Part of a small language model's weights: 40M parameters, no biases in attention or MLP.
Each number is 128 + 24 x the weight over its row's rms, rounded and kept within 0 to 255. Layers, rows and columns count from 0. The size above them is the row's rms in percent of the matrix's.

# layer 10 MLP up, 1536x384, rms 0.0485, rows 788-840, columns 0-63
size [108 102  98 100 100 105  95 100  88  97  95  92 106  75 106  87 101  97  79  94 104  95  87 101 105  87 106 104 100  98 102 104  94 111  91  95  87 106 105 104  86 101  98 108 108 108  98  94  97 108 102 101  93]
[[125  83 151 112  76 179 192  92 104 116 139 106  91 148 149 144 143 141 115 134 176 161 123 114 113 137 124 127 124 117 132 118 140 113 126 160 132 143 135 126 134 173 155 117  98  77 118 124 154  78 139 144 118 127 111 126 134 151 128 143 124 176 137 122]
 [ 78  84 118 120  87 123 137 177 131 148 141 144 155 117  89 119 113 129 117 197 173 156 119 123 168 179  67 154 140 125 174 126  97  82 136 147 127 133 160 146 110 157 140 145 121 140 139 114 109 137 129 132 115 141 114 134 117  73 133 109 129 102 158 145]
 [142 116  73 125 144 125 148 155  82 115 113 125 121 110  88 167 122 109 141 164 129  95 160 154 119 157 148 131 146 170 132 120 149 130 163 150  92 136 107 105 114 125 111 136 114 146 105 140 153 163 137 106  95 189 128 135 135 151 121  76 130 118 117 115]
 [136 118 125 132 139 105 120 171 126 157 138 135 109 134 137 113 148 120 153 155  96  62 139 155 125 117 133 150  96 148 101 124 113 139 137 130 151 135  94 145  96 100 146 133 123 174 115 116 118 107 183 143 143  84 110 164  91  93 147 165  81 120 104 130]
 [131 175 143  71  86 125 148 136 161  98 113 121  91 131 135 118 130  85 139 137 118 123 143 145 136 127 116 138  91 129 140 142 137 129 159 138 114 167 128 135  96 154 138 125 144 154 113 102 129 151 169 156 145 163 119 143 140 119 112 101 114  99 137 179]
 [134 129 140 122 132 136  99 164 158 123 126 103 122 129  89 135 115 132 147 131 164 111 123 116 111 106 127  90 131 105  94 141 160 127 128 153 109 112  80 135  89 107 115 105 166 122 144 125 102 170 122 146  97 120 146 172 116 120 119 145 129 151 162  99]
 [111 134 150  97  97 142 104 116 128 103  96 122 116 159  77  89 160  99  91 153 114  74 167 160 126  95 127 116 127  89 109 156 125  93 160 168 107 116 173 170 128 172 133  98 120 136  96 125 102 123  88 132 142 164 122 114 164 137 125 122 133 137  96 143]
 [130 154 149 174 124 117 142 151 112 106 134  85 153 122 103 148 180 132 142 149 136 122 114 108 124 154 112 140 100 138 123 144 172 147 105 103 131 136 128 157 146 143 153 147 166 105 117 139 136 114 167 139 140 122  91 108 106 164 135 144 101 140 122 165]
 [109 143 122 125 119 130 143 126 190 108 106 130 120 133 114 116 148 104 107 110 120 124 126 132  96 133 114 129  74 117 171 139  96 143 159 142 170 140  97 147 177 167 148 109 143 145 132 122 123  74 124 116 138 121 166 131 125 122 110 117 157 181  67 143]
 [114 143 164 123 122 136 159 117  80 136 137 126 157 107 127  74 116  91 127 108 116 119  83 104 106 106 149 166 150 101 120 126  94 124 151 124 165  94 166 124 125 126  95 110 101 105  55 118 131 148 154 130 125 165 105 144 141 126 120 187 155 113 130 171]
 [125 134 134 170 119 169  93  97 110  87  99 112 141  95 143 139 112 105  88 130 190 102  69 132 123 133  77  94 156 128 123 104 114 161 150 147 122 141 144 145 107 152 150 106 145 171 127  94 116 119 123 154  83 141 123 148 118 147 110  90 148 121 124 112]
 [125 165 124 124 166 131 110 123 158  98 152 122 161 127 122 160 113 122  92 136 133 135 128 109 106 100 170 112 151 129 154 168 135 155 118 124 107 142  78 131 135  99 149 138 146 123 128  99 132 106  99 136 127 132 150 100 120 128  92 111  62 136  92 158]
 [138 136 160 138 140 126 142 161 125 105 105 152 131 100  93 127 141  99 128 111 106 133 147 157 122 138 107 100 137 121 176 123 155 114  81 122 136 153 109 173  96 125 105 108 124 132 106 155 117 119 177 160  81 127 136 168 141 129 146 154 105 144 150 135]
 [121 116 135 136  98 153 124 149  92 144 131 145 100 143 130 142 105 148 139 135 139 122 103  86 101 134 135  85 156 132 176 120 160 105 124 125 131 110 166 144 129 145 155 146 126  81 147  79 104  66 113  85 116 109 110 122 145 145 130 133 109 139 148 131]
 [155 119 112 121 150 138 130 132 105 144 111 120  93 165  93 174 163  87 101 193 124 115  99 155  92 127 150 130 176 113 135 156 124  70  82 120 135 125  99 118 173 133  55 133  96 108 167 113 164 118 123 139 158 144 101 120 104 137 138  61 130 143 120 138]
 [ 84  80 139 125 135 121 151 152 119 102 146 181 121 137 164 166 159 129 141  89 114  90 137 109 133 139  87 135 128 105 137 132 133 114 149 101 141 116 148 139 137 135  76 150 132 103 143 161  91  74 129 103 120 118 111 147 140 154  59 112  77 179 124 112]
 [120 143 112 140 151  85 143 179  97 102 124 130 129 116 130 160 123 107 109 107 117  93 162 108 133 118 101 125 125 120 138 163 121 144 151 114 129  88 161  86 145 113 125 161 119 149 129 111  91 127 104 127 152 172 145  99 130 182 145 172 140 143 126 125]
 [123 146 163 146 107 135 133  87 151 137 131 140  97 108 150 142  99 123 103 147 122 161 128 148 171 100 134 128 107 106  77 148 157 127 180 101  93 135 157 157  84 118 102 109 103 153 126 110 119 151 127 126 126 124 129 107 136  99 121 138  80  97 124  88]
 [139 121 108 140 122 154  82 130 107 112 123 109 134 131  95 162 158  98 161 147 110 108 104  98 112 108 158 124 111 148 157 161 134 129 141 129 132 100 129  86 150 108 185 146 119 135 121  76 105 110  96 123 128 114 128 139 131 167 115 165  92 112 134 119]
 [116 107 148 130 116 160 108 122 119 111 153 120 201 143 180 137 114 133  89 158 106 107 121 123 141 111 116 138 108 108 129 140 119 106 146 110 138 167 126 118 119 104  94 115 134  90  95 154 155 144 123 126 166 146  94 153  96 103 110 126 104 140 108  84]
 [118 139 163  66 134 172  82 127 136 111 150 159 103 111 152 137  99 126  90 159 110 147 103 132 101 154 112 136 118 132 145 135 116 102  90 159 179 159 141  99 152  80 103 130 157 160 131  91 103 139 171 118 175 102 109 155 146 136 114 104 163 129 148 152]
 [140 140 172 137 137 116 127 119 148  79 101 102 144 130 121 141 125  97  89 146 185 136 135 134 147 167  98 135 102 143 126 125 117  99 123 130 153  92 159 134 118 120 130  87 111 119  97 134 140 104 134 126 168 183 153 155 135 139 135 127 101 114 109 132]
 [130 100 122 153 114 159 149 127 110 148 123 140 146 116 120 111 125 137 155 146 160 132 147 138 136 114 112 152 111 136 124 104 143 127 169  70 174 144 194 123 160 137 115 111 141 121 184 130  93 134 154 154 155 126 120  97 146 123 142 151 110 139  92 127]
 [101 142 123 184 137 147 132 149 145 130 107 105 104 162 166 117 137 142 106 136 150 137 166 159 119 137 175  96 166 119 146  96 144  76 215 102 128  98  77 144 163 131 162 102 105 142 145 105 151 141 131 157 158 130 107 154 120 119 149 152  88 167  71 132]
 [106 148 131 140 124 100 174 110 136 132 143 101 103 192  94 135 140 117 167 133 110 154  88 179 116 117  92  85 128 106 130 101 103 118 127 108  96 118 151 129 150 141 155 102 145 138 129 114  93 125  72 123 101 125 126 107 156 113 134 119 105 119 112 103]
 [ 91 124 132 167  95 148 146 102 159 125 136 107 117 136 128 143  66 135 154  96 151 121 116 121 134 121  98  92 120 105 125 135  99 142 157  93  80 175 132  89 115 115  82 144 157 143 109 122 113 101 108 115 110 122 173 141 108 126  95 156 129 137 119 123]
 [108 115 136 135 130 114 167 120 118 110 118 116  92 130 125 117 123 122 163 141  80 110 139 124 111 172 157 131 149  92 103 141 112 158 148 119 128 113 170 127 161 127  98 119 100 130 135 101  97 132 100 108  95 135 100 105 129 160 115 148 154 136 158 114]
 [108 126 136 134 188 153 104 145 133 182 157  96 128 109 129 125  93 183 127 107 109 121 108  89 162 132 104  88 119 131 166 124 147 140 132 182 137 161 130 155 142 126 106 111 110 126 172 150  93 112 114 127 191 126 113 124 144 125 125 129 131 161 116 127]
 [ 99 151 142 167 123 102 149 104 124 124 132 121 141 114 107 135 133 139 142 105 120 128 116 184 102 152  83 138 112 124  81 128 118 119 134 131 140 143  84  94 129 120 129  82 142 127  62  89 163 133 133 117 119  85 144 139 113 165 154 131  87 143 117  96]
 [136 105 150 100 127 117 132 100 147 166 185 101 127 132 132 137 143  71 137 137 129 135 159 123 102 157 144 144 122 112 128 181 165 141 154 116 161 123  55 132 138 175 121 143 103 137 117 112 107 115 113 143 140 107  96 141 114 129 126 142 110 109 154 121]
 [114 119 158 151  95 120 101 160 134 123 119 120 162  73 120  86 109 122  81 160 117 140 154 131 144 107 151 132 128 118 128 136 143 116 149 158 111 147 138 121 160 133 110  93 145 158 143 146 126 126 114 142 146 154 153 130  94 105 152 121 186 110 123 153]
 [ 84 117 117 100  84 173 134 143 148  84 112 120 157 132 121 126 137 102 133 136 118 132 150 122 130 124 167 124  89 121 153 122 154 148 139 144  75 143 165 148 117 114 149 145 118 145 158 151 163 130 112 109 127  97 120 115 155 140 104 136  73 124 159 137]
 [117 143 121 210 149 134 100 113 127 132 131 151  99  97 145 114  76 126 163 100 154 146 116  92 117 141 132  78  96 132 172 109  92  98 165 103 169 123 146 139 140 141 116 123 148 150 129 172 122 130 128 148 129 103 170 101 119  92 134 109 138 136 128  87]
 [108 150 111  95 101 107 169 171 157 128  89 117 160 156 129 112 128 125 116 165 102 158 125 111  56 128 106 133 151 128 112 162 119 120 147 193 126 135  88 169 110 150 129 156 162 111 129 123 142  91 136 127 113 149 109 109 111 149 105 135 117 160 149  94]
 [130 154 114 137  74 131 127 186 115  89 127  95 127 133  91 117 130  98 140  99 119 132 128  74 128  76 132  89 141 122 177 133 102 157 118 142 184 170 126 109  65 108 128 117 135 139 156 135 159 123 123 132 131 134 150 153 169 120 107  95 129 122 129 118]
 [133 133  85 153 131 134 131 154 157 130 147 133 147 142  91 123 102 115 143 149 160 151 109 172 142 119 102 116 159 153 110 120 139 136 156 110 148 126 103 109  88 107 120 130 118 110 121 121 156  99 124 123 137 119 144 127 128 170 177 120 125 173 135  91]
 [106 108 112 135 159 116 118 165 129 172  97 111 171 157 156 120 148 105 158 140 105 132  95  98 109 132 119 151 135 111 101 138 139 172 135 124 133 124 136 129 143 136 144 141 122 149 132 155 117 104 141 125 134 144 159 166 166 168 194 131 136 116 123 138]
 [ 96 135 113 138  89 148 167 114 120 129 161  88 138 137 119 120 137 159 160 142  79  82  87 164 125  91 117 110 151 104 149 133 118 130 104 110 120 157 142 128 146 138 161 113 149  93 152 127 155 114 118 169 139  81 113 140 135 137 124 102 131 128 161 150]
 [118 112 112 146 121 123 133 120 106 146 152 129  83  93 129  86  89  98 107 163  83 134 169 113 122 103 138 117 147 114 116 101  95 151 117 153  93  96 138  83 147 168 116  85 125 141 122 129 118 164 105 117  98 133 143 138 115 155  75 131 117 132 121 134]
 [170 138 109 148  82 122 119 168  92 121 108 149 143  75 154  96 108 160 172 147 134 139  92 112 121 116 113 128 159 104 126 112 140 109 149 115 123  86 132 116 125 144 130 152 158 146 150 147 148 142 113 116 151 153 162 133  98 134 156 160 145 106 147 146]
 [ 93 125 138 154  94 119 143 116 122 164 135  96  88 140 153  91 126 124  95 142 139 113  80  97 110 108 121 171 123  98 102 140  94  98 149 134 107 116 144 132 146  66 131 124 142 158 141  99 159  62 179  74 191 137 144 147 102 153 138 174 118 154 127 125]
 [128 114 137 135 114 147 139 124 140 152 135 129 139 129 136 148 109 132 165 104 148 140 123 125 107  66 107 186 166 112 137 148 135 129 143 103 119  85 149 149 107 167 104 123 131 122  90 102 111 165 114  85 119 117 194 138 116 167 127 126 163 127 133 137]
 [126 146 112 106 162 107 116  96 113 126 156 106 181 126 101 135 132 159 115 171 139 122  73 143 125 130 111 149 132 126 109 137 119  92 142 127 128 103 132 152 138 139 139 152 120 111 171 113 110  93 122 155 117 170 134 116  98 155 110 156  89 121 127  93]
 [126 146 171 160 137  73 143 129 176 145  94  87 139 105 102 144 118 132 143 128 101 129  95 148 153 107 107 102 130 111 130 141 166  93 136 162 160 152 117 141 152 172 139 111 137 127 108 142 107 124 101 140 102 127 135 117 148 141  65 112 124 119 126 116]
 [ 83 139 119 150 141 141 114 113 147 126 170 113 115 124 117 102 104 135 127 132 123 131 148 102  95 102  90 112 135 152 113 120 142 112 118 133 153 163 137 104 134 122 133 140 185 153 114 148 136  93 101 143 137 146  59 156  95  95 166 139 148 121 120 116]
 [171 171 105  98 137 131 139 126 144 140 142 154  80 141 127 138 117 114 108 143 104 157 119 149 124 126 195 163 140 172 118 171 111 122 162  87 112  90 111  99 153 105 116 128 107 107 118 139 103 131 116  78 152 173 121 140 141 101  93 160 113 177 105 115]
 [132 144 163 124 145 149 113 126 124  80 184 113 127  89 158 124 128 137 131  90  85 105 111 108 150  92 135 117 121 161 164 129 123 113 132 137 135 128 108 123 150 133 121 136  96 142 137 151 118 113 124 126 112 103 132 155 157 136 128 117 130 147 108 159]
 [129 114 143 146 135 103 103 133 159 166 137 113 150 125 146 113 122 121 165 184 114 124 158 118 133 165 130  93 121 115 120 161 147 111 147 109 103 110 151 138 129 150 112 130 160 114 148 115 108 143 177 156 162 129 140 116 129 130 153 155 136 128  99 139]
 [ 92  82 131 116 140  96 118 175 178 167  99  91 145 139 115 115 112 122 128 141 120 139 120  65 173 126 144 123 131 187 148 121 165 143  97 107 124 166 121 128  86 121 117  95  98 122 146 147 132 116 126 114 179 140 134 109 109 135 136 138 103 119 138 110]
 [106 146 140  97  98 125  97 109 151 153 109 104 119  81 118 131 154 119 175 119 142 106 137 121 135 141 154 115 157 142 141 134 152 145 111 127 118 174  88 148 118 101 115 119 153 122 169 149 121 146  94 131 103 115 160 114 134 126 104 173 139 146 144  93]
 [124 107 184 136 109 173  85 126 123  92 120 161 119 152 175 135 127 121 111 133 165 125 108 135 126 127 141  73 130 145 143 120 102 158 150 122 126 117 162 144 157 159 163  95 131 122  80 136 199 135 157 160 116 117 131 142 137 110 114  98  98 134 128 104]
 [138 130 154 113 151 155 157 128 157 125 135 114  90 141 117  88 139 132 110 128 107 139 140 153  96 143 106 135 174  91 151 138 139 120 141 151  88  84 123 117 176 111 143 114  79 136 150 122 123 145 162 122 126 138 125 192 138 117 109 104 144  66 128 139]
 [130 122 163 143  97 159 108 114 138 100 128 184 158 124 134 126 145 115  68 101 142  96 146 129 120 150  97 125 131 153 122 126 129 155 115 112 122 135  59 131 125 117 182 139 123  84 134 142  87 130 105 146 128 111 164 105  90 156 114 150 147 123 154 112]]
# layer 10 MLP down (transposed), 1536x384, rms 0.0352, rows 788-839, columns 0-63
size [ 95 113  93 101 102 108  92  93  98 104 100  94  94  89  98  89 100  98  88 102 101 108  86  91  92  89 104  92 110 107  98 109  92  92  84  99  95  95  95  91  97 106 104  95 103 114 112  86 104 106  95  94]
[[ 98  93 147 128 109 109 115 135 143 104 110 101 139  79 135 122 125 129 149 101 112 125 125 161 159 133 102 145 143 131  95 157 153 120 129 104 129  88 149 146 160 166 114 179 122 125 161 111 142 157 169 119 111 133 106 141  74  63  86 121 137  79 111 133]
 [117 139  96 119  99 127 124 159 136 108 114 156 126 163 113 160 173 175 143  98 112  94 127 100 120 129 167 119 146 151 157 122 111 131 140 143 169 142 157 135 160  97 132 123  94 118 130 167 143 129 123  80 153 112 100 127 108 172 105  88 112 124 104 133]
 [135 123 136 126 154 106 139 128 168 139 161 117 157 137 149 134 132 125 111  92 135 148 151  56 162 131 193 132 110  91 104 158 149 107  97 111 133 109 161 128 129 118 122 157 138  94 120 124 154 113 122 102 128 147 103 128 120 164 120 137 136 108  97 100]
 [119 113 147 133 105 156  97 116 148 158 104  87  85 124 137 171 138 147 103  91 114 111 172  72 126 100 128 155 141 140 178 100 129 156 123 144 107 156 139 142  90 153 100 161 144 140 133 155 127 129 122 162 145 164  70 115 128 118 112  89 164 138 163 110]
 [161 102 156 152 161 117 161 108 130 140 159 152 123 133 127 121 161 153 130 112 122  97 122 130 101 145  91 139 108 101  89 112 181 119 101 127 108 162 136 136 111 128 114 191 109 121 137 141 172 153  74  92 114 153 152 119 181 103 160 128  90 124 154 145]
 [158 161 147 112  99 116 105 126 139 150 111 114 124 139 151 130 174 134 117 115 124  89 138 122 125  99 169 145 153 119 134 148 103 131 128  88  87 108 101 114 161 113 144 116 163 138 107 117 134 147 145 147 172 122 152  97 144 147 118 145  96 173 129  92]
 [145  96 105 136 144 119 133 125 136  95 122  94  97 131 145 117  86 140 132 113 205  93 102 114 150 169  74 103 104 131 106 112 112 124 110 103 115  90 140 117  87  97 111 167 115 123 126 139 137 150 151 156 165 136 140 105 151 131  80 106 132 100 111 113]
 [120 131 141 105 105 127 113 101  96 106 129 115 108 118 147 100 114 150 100 147 118 127 125 107  82  91 109 162 123 111 137 112 145 114 110 113 131 135 109 138 119 114 151 142 117 156 101 136  91 131 144 147  93 119 163 150 154  83 161 180 148 145 151 141]
 [132 129 100 126  90 145 137 180  99 142 168 143  89 111 132 115 103 156 159 105 159 103 159 152 112  99 105 118 146 126  78  93 129 105 113 116 141  97 139 126  97 131 123  83  91 124 123  85 151 164 110  86  96 138 126 126  91 170 146 100 129 121  95 130]
 [111 146 103 110  99 128 188 121 112 131 121 117 145 115 143 107 102 144 120 123  87 183 159 148 146 101 124 153  98 105 161 134 146 134 121 144 151 128 111 121 127 159 123  95  91 153 133 113 131  73 134  90  85 156  99 124 118  92 127 130 142 105 121  93]
 [142 136 129 121 128  76 102 123 126 145 130 133 101 157 133 158 122 150 168  70 103 107 152 137  97  86  89 136 109 133  95 144 101 146 148 140 111 104 128 108 132 131 131 127  90 138  77 116 116  85 126 142 157 129 148 116 111  95 150 124 122 144  93  87]
 [130 136 134 126 130 152 116 121  94 172 142 142 115 122 144 154  80 112 136 104 161 112 129 139 123 120 104 126 139 157 124 112  99 108 120  93 113 132  89 140  77 134  83 121 124 121 160 136  77 100 164 129 145 153 130 153 133 124 168 110 171 115  93 117]
 [156 147 117 160 148 126 121 161  91 115 126 147  67 144 111 133 145 151 162 125 118 105 123 144 149 178  58 116  99 136 127  84 113 143 142 158 145 156 132 161  91 124 140 111 133 103 111 114 120 113 145 139 106 103 124 167 116 138 156 182  74 144 108 123]
 [112 109 149 120 137  63 135 105 133 155 179 172 148 122 125 124 151  88  61 123 142 179 110 103 118 140 116 157  80 128 130  88 146  87 112 109 148 112 105 113 115 143 134 159 139 136  76 143 113 132 133 132 112 148 135 139 170 128 124 127 111 116 125 163]
 [134 105 133 108 144 115 163 159 111 145 130 149 126 118 167 120 152 144 136 127 138 126 121 137  80 156  94 168 147  80 107 139 102 132  72 140 176 151 123 135 155 106 126 142 126 155 131 150 120 127 106 115 142 132 130 111 100 167  85 126 119 124 122 189]
 [145 176 118 102 105 159 135 132 121 148 135 118 108 173  97  92 123 137 139 128 116 130 114 126 159 102 147 114 118 136 112 112 130 117  88 145  89 147 143  92  91 112 119 134 134 110  97 107 149 181 121 152  94 115 134 116 105 106 158  92 143 118 155 151]
 [125 109 105 120  89 130 154 123 134 126 119 153 122 105  90 101 128 129 107 141 170 128 125 126  98 120 158  93 135 153 132 150 151 150 111 166 145 128 106 124 101 117 125 148 112 129 110 126 119 157 110 137 145 120 130 117 139  89 143 132 125 130 122 127]
 [141 147 117 157 105 123 124 150 146 103 109 110 145  85  98 105 127  94 148 105 138 104 106 137 109 150 106 112 148 136 183 156 150 102  89 118 161 140 106 124 155 136  91 151 117 110 111 146  87 184  96 118 126 161 108 141 109 111 169 156 145 175 116  95]
 [143 160 126 124 110 195 157 127 135 122 106 134 165 122 124  99  94 127 104 135 122  98 138  94 125 102  94 169  97 138 163 117 132 131 101 134 126 122 108  84  92 103 112 136 108 126 124 102 113 122 133 130 119 168 114 142 155  93 128 100 148 137 106 110]
 [113  95 139 132 123 152 145 164 121 171  96 114  88 120 119 144 113 143 133 103 129 132 132 132 101 114 122  88 117  93 132 122 129 122  73  90 148 111 173  93 131 162 104  94 126 138 134 135 133 164 152 157 141 141 138 152 148 141 154  93  87 149 146 156]
 [118 131 154 117 102 156 153 153 116  98 115 124  93 131 137 154 109 162 125  80 104 153  90 171  92 118 112 140 129 148 104 139 145 101 147 133 156 119 138 103 150 125 106 114 129 160 117 137 109 124  91 125 120 100 124 135 107  99 144 135 126 109  91 134]
 [134 130 107 114 170 127 107 133 131 149 135 159 126 151 143 170 104  91 126 125 145 100  98  99 114 156 138  97 100 147 146 129 123  97 108  95 107 101 106 138 115 145  91 155 114 122 106 130 145 144 111 158  97 132 118 129 127 145 128 142 162 116 118 152]
 [129 132 120  85 145 175 140 162 129 140  78 112  77 101 109 114 121 149 155 109 145 162 118  94 125 122 116 120 132 135  94 149 162 149 129 154 127 146 108 128  59 116 102  81 112 160 113 114 147 143 118 109  94 132  97  98 113 127 106 148 142 150  89 102]
 [122 143 131 137 110 138 144 142 137 108 130 165 124 135 152 138 132 160  93 110  87 135 174 123 147 133 114  99 128 136  95 116 102 136  98 123 147 141  91 114 119 148 140 104 137  99 146 109 110 140 132 137 121 141 138 128 122 130 186  86 135  97 131 132]
 [ 84 113 133 105 101 121 152 141 120 162 151  93 118 102 137 167 170  75 120 116 128 121 103 118  97 133 137 123 141 101 113 121 111 114 134 129 106 156 167 136 126 133 112 152 112 146 151 128 130 164 122 153 134 160  86 159 149 162 148 141 145 120 150 121]
 [121 148 128  57  99 141 114 124 113 135 128 108  94  81 111 112 146 135 111 121 113  90  93 124 143 133 160  79 115 129 122 124 151 129 140 147 168 104 120 155  94 104 107 101 119 120 150 119 150 128 105 109 148 106 100 104 151 145 131 103 135  99 172 144]
 [114 139 151 108 177 133  92 165 141 106 145 138 181 119 127 135 144 169 108  87 157 159 147 165 118 138 116 123 130 128 105  94 110 103 126 104 159 173 116 131 105 156 137 139 156 137 126  80 133 135 139 180 101 141 176 137 133 108 146 109  89 120 135 114]
 [114  99  65  81 157 117 146 151 154 152 151 138 130 112 161 138 135 147 127 128 126 158 171 133 128 122 122 155 125  94 129  72  52  81 121 134 104 183 152  99 172 149 105 120 119 136 121  87 123 158 132 130 110 166 130 108 145 122 132 152 149  96 151 130]
 [117 139 164  93 119 161 146 112 127 132 166  94 155 129 132 135 144 148 114 106 164 129 156 134 161 116 112 146 113 113 128 103 138 131 120 151 117 136 101  90  94 115 138 135 120 123 138 148 151 135  90  98 141 125 105 114 134 113 111 158  91 127  81 118]
 [100  79 123 177 118 127 118 127  93 128 132 127 193 107  97 184  85 131 109 129  97 112  92 144 126 131 106 152 148 133 130  93 143 119 100 128 106 142 164 155 119  97 119 116 121 120 135 104  96 131 120  86  94 148 132 132 126 154 113 181  97  95 103 166]
 [103  93 125 100 124  97 131 136 127 143 135 149 114 156 128 125 143 149 157  99 157 113  79 102 135 114 135 121 119 132 141 105 131 134 111 101 151 132 109  86 119 115 115 122 121 166 134 116 115 115 170 150 128 125 128 119 118 110 119 179 105 127 151 103]
 [126 130 152 123 105 152 129 103  98 138 154 156  84 179 107 127 122 122 113 164 107 114  95 168 130 137  96 114 144 107 116 157 119 151  86 142 182 136 115 108 123 150  95 125 159 131 117 141  88 103 135 132 106  95 136 128 133 141 156  81 162 141 115 138]
 [129 135 120 111 146 110 126 141 121  97 120 129 144 150 112 146 120 158 119 171 130 133 107 127 129 133 146 118  90 151 124 132 156 160 141 127  83 124  94 138 135  90 168 155 116 120 107 101 122 144 150 110 127 154 142 108 135 121  98 131 132 158 118 132]
 [136  82 167 137 145 119 116 117  95 118 110 122 128  94 134 131 159 146 155 136 104 130 159 158 146 122 111 140  91 118 120 129 119 147 122 136 159 122 149  91  88 102 144 140 155 133 116 151 128 155 131 185  97 113 133  82 109 117 159 143 153  94 136  98]
 [104 118  93 140 164  81 105 134 139 154 109 142 122  80 118 125 150 114  92 168 155 122 122 121 109 114 117 162 150 122 162 102 168  91 111  83 123 113 110 143  89 134 129 123 120 123 107 128  78 145 126 132 131  90 142 150 152 147 106  84 137 144 126 150]
 [116 143  92  86 115 135 102 129  85 124 138 122  75 164 154 123 138  96 157 111 129  66 114 120 142  87 134 128 124 126 142 191 119 107 145 153 153  83 130 129 108  81 115  72 154 117 111 125 104 131 103 107 104 108  79 139 132 137 143 105 139 142 119 149]
 [159 147 119 117 148 165 133 107 122 134 149 134  95 126 133 153 123 133 142  98 144 120 154 138  98 106 113 156 120 167 131 135  70  82  70 138  98 113 125 113 102 151  92 138 152 156 147 151 106 150  88 155 163 129 120 156 114  67  95 145 106 125 113 114]
 [133 149 171 109 154 136 104 140  63 182 111 155 116 117 115 143  73 128 137 109 142  98 100 127 123 150 148 166 121 132 138 107 103 159 161 149 165 114 113 140 115 132 108 141  99 100 176  99 148 150 130 119  79  76 102 112 146 117 146 127 161 148 139 110]
 [157 139 131 114  93 140 105 132 111  86 157 175 189 136 112 159 106 139 106 165 154 106 138 141  90 136 142 125 109 160 155 139 124 115  99 134 170  97 165 140 122 115 118 179  92 136 124 119 109 167  94 110 127 126 127 132 150 119 147  82 150 102 121 140]
 [151 101 137 113 152 142 127 150  81 154 127 116 108 158 138 135 143 127 153 134 192 123 128 136  88 144 142 146 126 122 106 115 141 138 113 133 155 138 153 117 176 117 145  81 152  99 153 160 122 121 122  99  86 107 130 103 125 156 116 128 135 155 138 153]
 [138 130 118 130 130 130 147 168 125 138 137 151 105 113 108  98  82 120 147  99 139 112 102 106 162 127 128 122 142 125 118 133 148 127 109 138 107 148 125 117 156 132 107 110 133 129 134  94 134 150 121 119  96 125 106 127 174 149 112  77 125  94 153 131]
 [176 139 149 126 139 149 107 168 137 111 116 124 142  99 133 119 146 128 147 120 146 123 141 121 135 137 160 105 118 113 118 143 120 111  93 135  89 105 123 127 158 134 128  86 156  55 184 154 118  77 116 129 139 130 116 164 159 100 122  94 135 134  88 119]
 [126 133 100 143 125 129 136 121 109 111 132 125  70 110 119 120 114 119 111 113  97 106 168 114 122 145 101 124 113 123  95 103 112 136  79 122 115 136 138  86 108  87  78 110 127 162 123 120 163 150 123 166 116 119 145 109 107 115 165  99 140 101 113 137]
 [104 117 122 110 126 133 111 152 120 115 106 114 125 121 150 134 119 161 137 134 119  84 154 152 144 133 110 125 124 133 120 121 127 157 154 120 118  66 162 128  84 129 146  99 134 105 125 125 109 147 128 115 140 103 116 139 141 172 162 143 112 163 140  99]
 [118 135 172 104 123 114 119 150  80 117  91 173 134 132 118 144  61 130 121 115 144 123  86 137 158 132 126 148 161 102 173 118 136  84 144 135 137 126 127  78 170 136 144 170  76 137 125  92 118 155 125 139  95 122 162  53 167 124 104 140  94 117 127  95]
 [169 152 148 141 157 157  98 106  68 149  93 117  81 122 184 134 127 156 132 136 142 147 135 124 121 102 122 105  92 113  88 104 150 130 106 121 103 170 126 125 143 111 114 135 123 133 118 134 147 109 157 141  92 146  92 138 137 181 123 124 121 115 110  98]
 [127 154 106  98 137 125 116 163 115 129  91 125 118 145 141 136 112  75 131  85 118 124 137 139 156  99 148 136 139 131 116 176 143 161 120 145 131 117 121 128 147 152 136 149 125 117 136 128 128 125 143 158 121  81 104 162 101 141 133 123  68  85 120 124]
 [136 134 128 119 150 121 139 133 100 150 105 126 155 122 147 122 197 120 141 132 102 120 100 133 136  98 110 129 118 140  96 118 157 128 168 120 131 130 128 172 131 131 101 170  89 136 151  86 145 110 121 109 137 129 119 102 165 108 153  86 178 141 153 137]
 [155 150 212 122  87 161 112  97 115  87 130 120 124 114 147 156  95 138 163 171 132 124 147 132 121 108 121 113 107  61 132 149 112 112 138 109 164 133 132 124 106 122 118 142 144 113 134 113 110 143 165 136 109 126 111 147 114 131  87 129 124 101 122 156]
 [159 138 149 110 115 160 139 173  98 134 102 117 152 109 110 158 103 148  97 157 176 112 119  49 116 168 112 139 134 157 116 120 133 175 111 145 134 143 111 155 160 113 138 110 170 138 111 169 109 111 154 114 120 138 171 196 137 157 128 124 130 145 101 120]
 [157 162 149 125 129  96 123 163 151 121  89 160 144 148  96 110 129  90 128 111 118  85 117 103  98 150 106 134 157 152 137 111  87 151 125 138 127 144 133 134 108 113 147 144  82 151 111 130 143 141 109 130 139 156 144 124 114 124 109 133 119 151 156  75]
 [111 141 119 138 111 130 126 117 179 144 150 120 147 138 102  72  85  91 115  96 130 132 108 151 148 141 180 123 124  61 138  80 100 101 174 119 133 111 158 126 117 143 138 162 125 149 116 118  73 143 125 115 111 150 146 131  89  92 117 137 135 125 138 121]]